config = dict(
    d_model=64,
    positions='learned',
    init='normal',
    grad_clip=2.0,
)
Each number is 128 + 32 x the weight over its row's rms, rounded and kept within 0 to 255. Layers, rows and columns count from 0. Numbers have three digits each. The size before them is the row's rms in percent of the matrix's.

# layer 4 attention query, 64x64, rms 0.177, rows 0-31, columns 0-63
106:132175084151135084142151175129151101138089131147167103153153181133112125106153142073112210101166106104098139144133118107104139071145164103100113115062108120117210124087103135128094207138127097
094:167140115110133146188133140080121109125144116168130158077138120143154132141125195119118163111012153166095127107142150164177127134111115110120161110145071061114122062099135108163070128132148162
099:061125157123133117125135100038119141196084079168150119129121141148157106160140128135133121153110049101138076114122070129106133129106191123065161141112109101127142095089127096097158080146082125
097:201186105171080125080141210146145170128127117093142108150101156156206127133143114117180123130116140162171124136154128180077131110163150107096085127100170179140154116172140105121078109127112132
089:135161113101100155084136123124090095128101063200147135113105161124106167086156169050137073133155140153143132148116124115180103096104100085092110180146119117140130142166120148120129136040152066
101:092104165184141140144073180145134154065123158119110116141158066080090083132149137116129140156136123126167098180092126133076101121173084124137144130127072114088130174111112211167127110078098134
098:145179129082165084088164140101142085142077112132096122141125167079148166198116138149112072142172105145077115158098108122119108124169141196124133152113054135160105097110108124162172070144112098
100:134070132141133094128126139187172140088132137101140136132130183190137154138098159121128059123093195124164126134098149166096143078127095113170105174084098139102132151165092105106135127112229139
103:120071173142128057151091103170106140148160113132154134108153128101168131089120184152133072131138140189069133142138167145089110181112136146152147165128127088115067140109124165149147177148215129
100:122136143125190094144096102148157194103152098104107176065190139125088133138126143105127141125064175169139151106109108101065150158119143164115110183126149082142097165149096146152161161153199119
098:120116168161117098089103168078108147104212168104140126109119053133098153162161154157117163102116115131127070128153160184095078150136119138104102134069140109164122122078144209118151109129167113
097:134127136138136132093083178097098092110143137133118166135194120154083141156213104098123146163158156109094138093160056092107096148132136101157120124095099100152121157145187173068176117086143082
108:145105117161153161091160167088180100084137122075140113090123115137064085124167089125140156104091113137154076132136144121122111180035123064162110138167124111067093146108158157164098105114128114
098:083171064178176110086129097103088142108091092146166126142108123117142146174131125146139155101127152083150192106156091171107116152104123201077094107151175152070107104124142105070112110118143088
102:097129116074105125185120131093146051112091098147187128101122131090139141097125126134046159130111088158142153103112126176111085107062141135104128090127134152099146088072127079061129105096135085
095:092143167176172136150114183107140130183148149125144129156108127125163111128127129136074129107105117081121118172127125181103050139153101083110125106088167154126100094094099188162130113069219146
100:163099164140145168094127094089098126129115142132171079105146140071051121111166155133122141144125158113117141059084093082165115154150119135128156154106165073108060076130098100073155102161162096
084:155144113113133196121148130127107111124118138173193154164093118125148145158077112131190123162155119083136133104159175093180106134145082128157100061177098118136196061175124104131163160106140161
105:183129138095137132139099142117214101092147144132108122079122095143091106086117074102132147060174145119165136149160123115070098110143089136113127069107144128201175084119111183164137114100091116
093:158156157166134125166128122155127134152159108140117209138177130097137078103117131072116140154144142162100123033070158156188140134134101131116090139092099134132146163080092121176161088149075094
093:128113166180139108148125113167098145141171091094157085104104090106120161098117141109125121069117135100084126107098138108128038113195136136091198102171111115123149065101145165186164114156144093
092:120105078111112126145179172053145098175071165133125104118103116162137138166132162142121141128102100121104124177119253123121094149133132126074095117146105148099095166127131144091130153150135192
095:168155117126157042083126124137081157137067094149106132162095138089086158169119119136109146180090120147149132088157152066143157100079110093106190184176132142127111107100123152124150089177114116
089:119131098142170112133153133182094133216123192072137082083098073108094123168181147141127103147128165085143110145133115101164117113147091115158137093122092160161188157074161175128124116127129170
096:111106118127079138144168110072152095107102073120111084145096104132119101145136060150076204089127100121072089108117128095123129166132104180126085126158191134122121162089121107132125122163168051
094:126165103116139142133074088133118133163138104157156108150133127148118097158131162157165068145121121124113145128133099241147206161115114117145155164085128128102145131196092160123154173205156144
128:120201081110123099125141170154162163134107125097122159163057145186209140150169118126126137191144119127120065110135140105129133089148104124103130091133135227115166097122118156109154150164140118
102:115109058138157188074144153093146143156197085112128092082195105130082128200144120117123160085138135154127123091147094122123172181139204096169150112145135123106115105156124111163122139119147096
092:172083133171097058112132155154126076149152105142151113122150059137129064104080140087143073135172134101152136115151091157156163119093123118117111140123090148097112154124148090163115155134194212
103:121143100095125139133174100102091113066159097090147088137162125119104109123099089078071140105117116155162074141099172098150171137103106109181163091134113111087140108121124075071069070117072098
089:129111137169114121110093155126126128106107095109058092127128143097084126068105135130144170128144176125096166087121206084131167132091146143142135167119097089111076144136180098110218079083144104
103:151050113161171147112129084135109133147154107177129142123103103077027052104142139165134092090098108138134095095136134168141163129168149142175124130130149134068146135166120136123129076183147109
# layer 4 attention key, 64x64, rms 0.175, rows 0-31, columns 0-63
108:135112068082121190121200174092172177134094160150119158150122114123126136143141074166120148095146064095135098122132080107147124171125102120071123134166110181144117085121122107144100126115055177
096:132117156132160136081122115175105161181152151128103208113085155069098169073135131164133106144082168119151121108098093099086115127117128102127102163070083110133121153126138216106158156070132148
094:094086127141084156108176095132042129151096173129106172158189181133095166142133145117181149151117071152108107080088107139155118161134138154135156136123108158144104103134161117108162164146151042
094:186153142091116142096125134178107114134110113158126084125085109101190105144182078116109121111143057120152132154163101078158114186124149131159124122181107132127155084086181050142150116156083099
093:121138097125162149115117108139146171048168141086134089144065161106093132159129130166179101068124095185164133119144141087092105107156156119087171126153175088138132105137094079135103088139053126
103:139160118144137144115128141107120079117073135093142131148145096148111093175152124146153121168154113131136093184170074214201114097125159161142111086096124187099126116146143189087085128158148190
084:120142131152110106135148163148102095119082053165128181142137079164155123108112082163141176122142112166061103136059112136154092182051150132071126096100164110132083123122119098142134170106116094
108:169135183199122100134177122132139094135123122117120132161066090102168145141088085071064093148169160090153147191134150123104103089176139136138110059148147131095162108129120099157123134119081170
099:089166086120122103102137166144118078179186084063146118140137083167153159096099122083151093100175180131115087172138157195102108063189138129111138077121154125126108110162121127122116141108100118
105:139107145157128066129153136139134138171137177089101134134115099143155139119078152115114125152147138163159107194172198150090123082142180089113159095134167187165126151116181183110135091080065146
094:166151139150143156142143093169158150136135117034132117116139117112168128175137106065179098113157174110109078116120131127141163115167126129144077118106098213118150091085109171138118123052151089
090:149133078106135157157186109196111160105102185186116160138123123152160102143122168116063134070118164156100120081097188161158152076128128129143166134114166154103148148115139153175098132106062143
104:104140111116189125124075099185086147101108124128069112070156082133078105111127159081151158119074123110156149084106084143146107120132109086146164185091126145150146185136193172160124098164141121
108:160137119122145116086130172165120099133111163150081111119076154163079073071156114078119110108077073114159122142145125076159188114172115116155155140140147098124134142091082138222152170114117139
102:147156090068163159123097086137100162132138138134094184123181197104099090135143082107143141180106131124141159112076088096133159125148118113126144152181169128122129077159097101191181155110068110
111:186187087153123172132159151091142114154128108107133180125109151093132124147128077106149120143174082112159044160132107113161154104135041089133071088141104147141107070129163147138133112105125077
094:114087063140074103089150153137140155142160142116148080115125114087015122093119162110112107132100187130078152109128153134096159085146152096119115159111107131160083120184103151154098084135144081
095:157140091096137181143161144085156111120110105147100148133097142115077099115167097137069146087127090139102199084148109090089144161114102118200114144126161056128108183076124119135078112116181140
096:138130146093140164114089117110163181110104099096161120103137098111148037172108052121112177113135088183137179122101153105140137140129086121079065116134132165098143112124171129079126093077148166
094:109118174142090138151155108153127094138144171099169104134159130090121129120128110133179175137131135202129109140135057140122081166122126054148132119103133088160147175158107194141049065121090113
091:162143135130106172143124148066142087151132092078132127137126130151098111094122153123100173133150142169150079167128123085137083069190162167121113099062116104178120038132115138135123075086123083
108:148106144121126123103124161095113142098150112159088159124129144197081167137139140092140119105120143044111121144137068126108145082097088151167066115144084152116198176172121098133165165058124096
101:179120066145162079106138096152086184162088195111125110152113140160148186120156114096158174129065145125120141125109118139091072085117141159105187130129151132167090134101082170171118158145121092
094:077103111145114144164141130115166071132147097113209117131155128175143120115090151116072114117151087124155084147101080147115115095066135150204123131067136167070156144106097136113160174147175110
106:158127121127134097173092130115089151133130139153102128042101103099102102102120167161129127157038123177127145111097156115149132188123078062147113194163128135167136155180135160164076155107131118
083:070093144154076076113146129210154123122131118077142132155091129141146148102112118145109100120152120062158161096116112135124111093154121142135115043145180112129135157051143161131100190090175123
132:208159100152119178146149113090110097124127106178125094175101137129184160118178100145080172121153088132127116111147114068136129186090111143178141127181171156092165119102150099161101122087109081
087:126159128145154076161158108166115176146116141123044125096133150115110085118127147137075111122085165155123114116084092113159170130118183113078123155099096095148138226095210113132100136138140122
090:091175132170117175094148127145116120162093096074145151146116095122176113125095115152106133102158130176163120141144141214158160075090068159187126126116183087128142133107144076135121091144063116
104:150067136101170123186075107134125164071113117139118131143166144088133132104138081145175105098083182121109106128088105103149129190125170134173172127154134082117104154167174160157158110192179154
094:120177162092117069120171107129100169101158178105113118083073099196125124145115131126116124099097198114128115174125139153091121140121158112102107129106117144161133104209081175187109103192122127
100:066105133177153112130139145156108131179106173083116040141148105092104123174097153117137138107139091087122094130092135125110123106151171132187152102143124055119090185146105168120070139111156077
# layer 4 attention value, 64x64, rms 0.189, rows 0-17, columns 0-63
108:165109155126144146105169115138117142106134085229143133145146159111126141104149128123126163178169094097130119085095112139090121086072175183136086135087084179152077125142128206106135119121158083
103:154124108116087095128135093221136123147139164162145167210159076119090116090083116098136162151133086095131139170124118096132181104122113114114175200142146150168148102151153121148109141108059132
089:150087101190048113126139175131110102078119176140159099096157137085139202169179139108098138123132115123157160143176094124111136121138130099056187118128124146126094134092098100135129155190166146
115:089179144102142124118165067144104162109102171195181133127152160083126196138140098067092112120145106096142066140178144166178144094112096054134120162118122140149127144114088155098117100155135118
101:112110121144150101082160126125118119097147141166122130023110063138117108138160123146133147185178115096121102154104105127198136114088100131178094149088096122152085099199141117174120142098158179
119:082124174105201075125156144111122096156110157137109151159124122164133184118109145159102136178091120164132090177178143122156056162104059134177094126171094154129110124170108113125081118116180140
104:133127146126130049144146137130103151172069145165140168201147119156083153135143119204167126139123060128113099118109128140069116124205131117156132107114069123101108122141117042116114102117111136
098:117107073120135133093093088104103112090212139096151053131109155158112118128125072139162132168166162110141136169104152136101222134142113121133125128170175113183169139083154136130120142158163087
099:174073103150069129131109074114088174089158122141080097152112156130165084112082079128142158157107117098135157114140132141081125081176082123143127094133061147116050167080127131120096095099127116
098:134101129189069081115129107124065143115112095123165087110149140114152098114192156141158139126178145133146152061079132131087112173145126094131163050117126123108132150096148109105076162064093162
085:102118181055148076111141149117073096153078150172173135088134119140090130133165087171152130166203109138142095159119120130071105138102167142098117172135127163149157118107098139111124124150192067
099:138184129115134128159114071156103178142147094179128048147049158186132176132134119071119112124130157164120137126125131166136192152135112051116088125078128115143140120148150094154115180122106105
095:081145136149107111094120110109112110123247115115179069119151149088137104099127132114155127173147123098167116130103133103152164150049073119147183141117138142164149137142145152125110183116060153
084:091103131149127172146074084065118156126122096133124072094131122122143151136115105046111159123144173125110121142155127113175123140146097060194105102113115069162138104153118162132219116141154090
088:148120091142085114136118104137085158082146159126071127173159163089172154043101117129154106161154127161191065108129150106126154122167122118176166077173098135129145131101092140112112097100195108
085:076131165067124154137109107121104141099103162111159066153118202084111171082104079076135115183121121107141078163153154120162134132163138083078101159136142129108174121087122137086138087145166083
101:154101083144062108127125135168109130090142112122096114116092113110166115089077106101099104146055133129192163175128127083090178130109124066092170149105128148092112078079105093119101144140064142
098:136139124111190145083149132130100095125064118114072162097113175160180083115116114139071132064122136170154084095145125122153102093167127126076132122132120136121165122132131196133119059124204096
# layer 4 attention output (transposed), 64x64, rms 0.152, rows 0-17, columns 0-63
102:095119153104139084143097133119120106122175141085118161111124146145125106108099145107078056113127118169158191157130156087163088131155081077167185130133161074128167077097077068168150122131108168
105:106176202174145139173141145069133158141146114112132122077114186125141157206130166173118119104138129136117120102132162139112121152173119108164053096129139089179179159105165173149130123094165159
096:131115122115135145115088135124181130113145105116112152170144143185126083112125096127147071150137101145117119125100204114120119162149174167210081114127157138115157202211171186174140113142106137
113:142151149167075097138102168138133123120163084113061141114095096151171081072130110129075161136150135165117179127103123076042130152160157145133060120168128089135125147112156143176104157107089159
104:115192132079153105169095100128159103160126123097165172167139197158146147100099118096158168145104148153124148065169099151101115129186168154095153125162186121109126110107125156107167093123073068
113:110163119106095199134112146163100144080146124149150081120177131120119070099112177123179178094187153096144205103127102151133176101170150162069093136132134096121138099129145097082174101140142115
109:088145158112077122153100113108147118103156079066164101081139128120141122118086141061127137094140159120176127090123123102175136134054094090102063182115134141172167141130181139148144090104192129
102:103127141124094151176163170097121113182095184169110128149126102101137136163167156144127142112064112092124095111191146079085068137115187149141186098087098127109169117126132144122065112122075164
102:102116115108152098137144183110175113156132106107155129107208132105094155174132176109142126070174098147148102121091132087134092169064216141139168117110106087151171083170136105156139141160127102
103:117132095125175124136088152094173138133132197101073184146125092139073146146071100084118148136141110122192101172159129057139147100076118160143115155160131156150147088158155172164183093131124126
094:137122131132067143164116138120131113123198141110142155141070136129162107103112139089117114142073159115169184060163204101155122093156079125185122136103104114110094102144167117122128079119113212
098:057073141137095106108130194115148093137161124092116172147131105086130099131131152182081128128159096125116101096110059100067117106090101162122172123141170107175127167046133123145165101143146136
094:142195129133154159186139182106122155160071199168052154105139122142066142112130113091103156156114153098110129181148149120112093115207173140141123109134179112099152107093119158134129127101103107
088:093134119102155086089132173189151116118120167133083170185111144082155107117153161137136124137157108167119138139102063179108121138127182201065143107163138132165118142117129079175104148161065153
087:079148113126143165135108169136165110157112104139170157094137076161086078135129152160119164108123169133068193144152116111137117143094142163106095142070065116150157092163150126172139146110049189
076:136132113126091152123161122162127137110141103173121136102065041132167086126144175166061104075101179091129169083116145100067134122116150167157127084111099103136129145144106091155072148114108182
099:104112103137160172111170122078151097143145126123135150123181139130037119129147122172114100096171085107085073120089137121112104133140124120204109067138133066149138157122150214142118101083134138
102:159084115165140131122124110159128131178190177136178149167158105134109122151126116148154134165150161151103199136167127148156187167102154150146109166140103131102080126148142069089147187138095213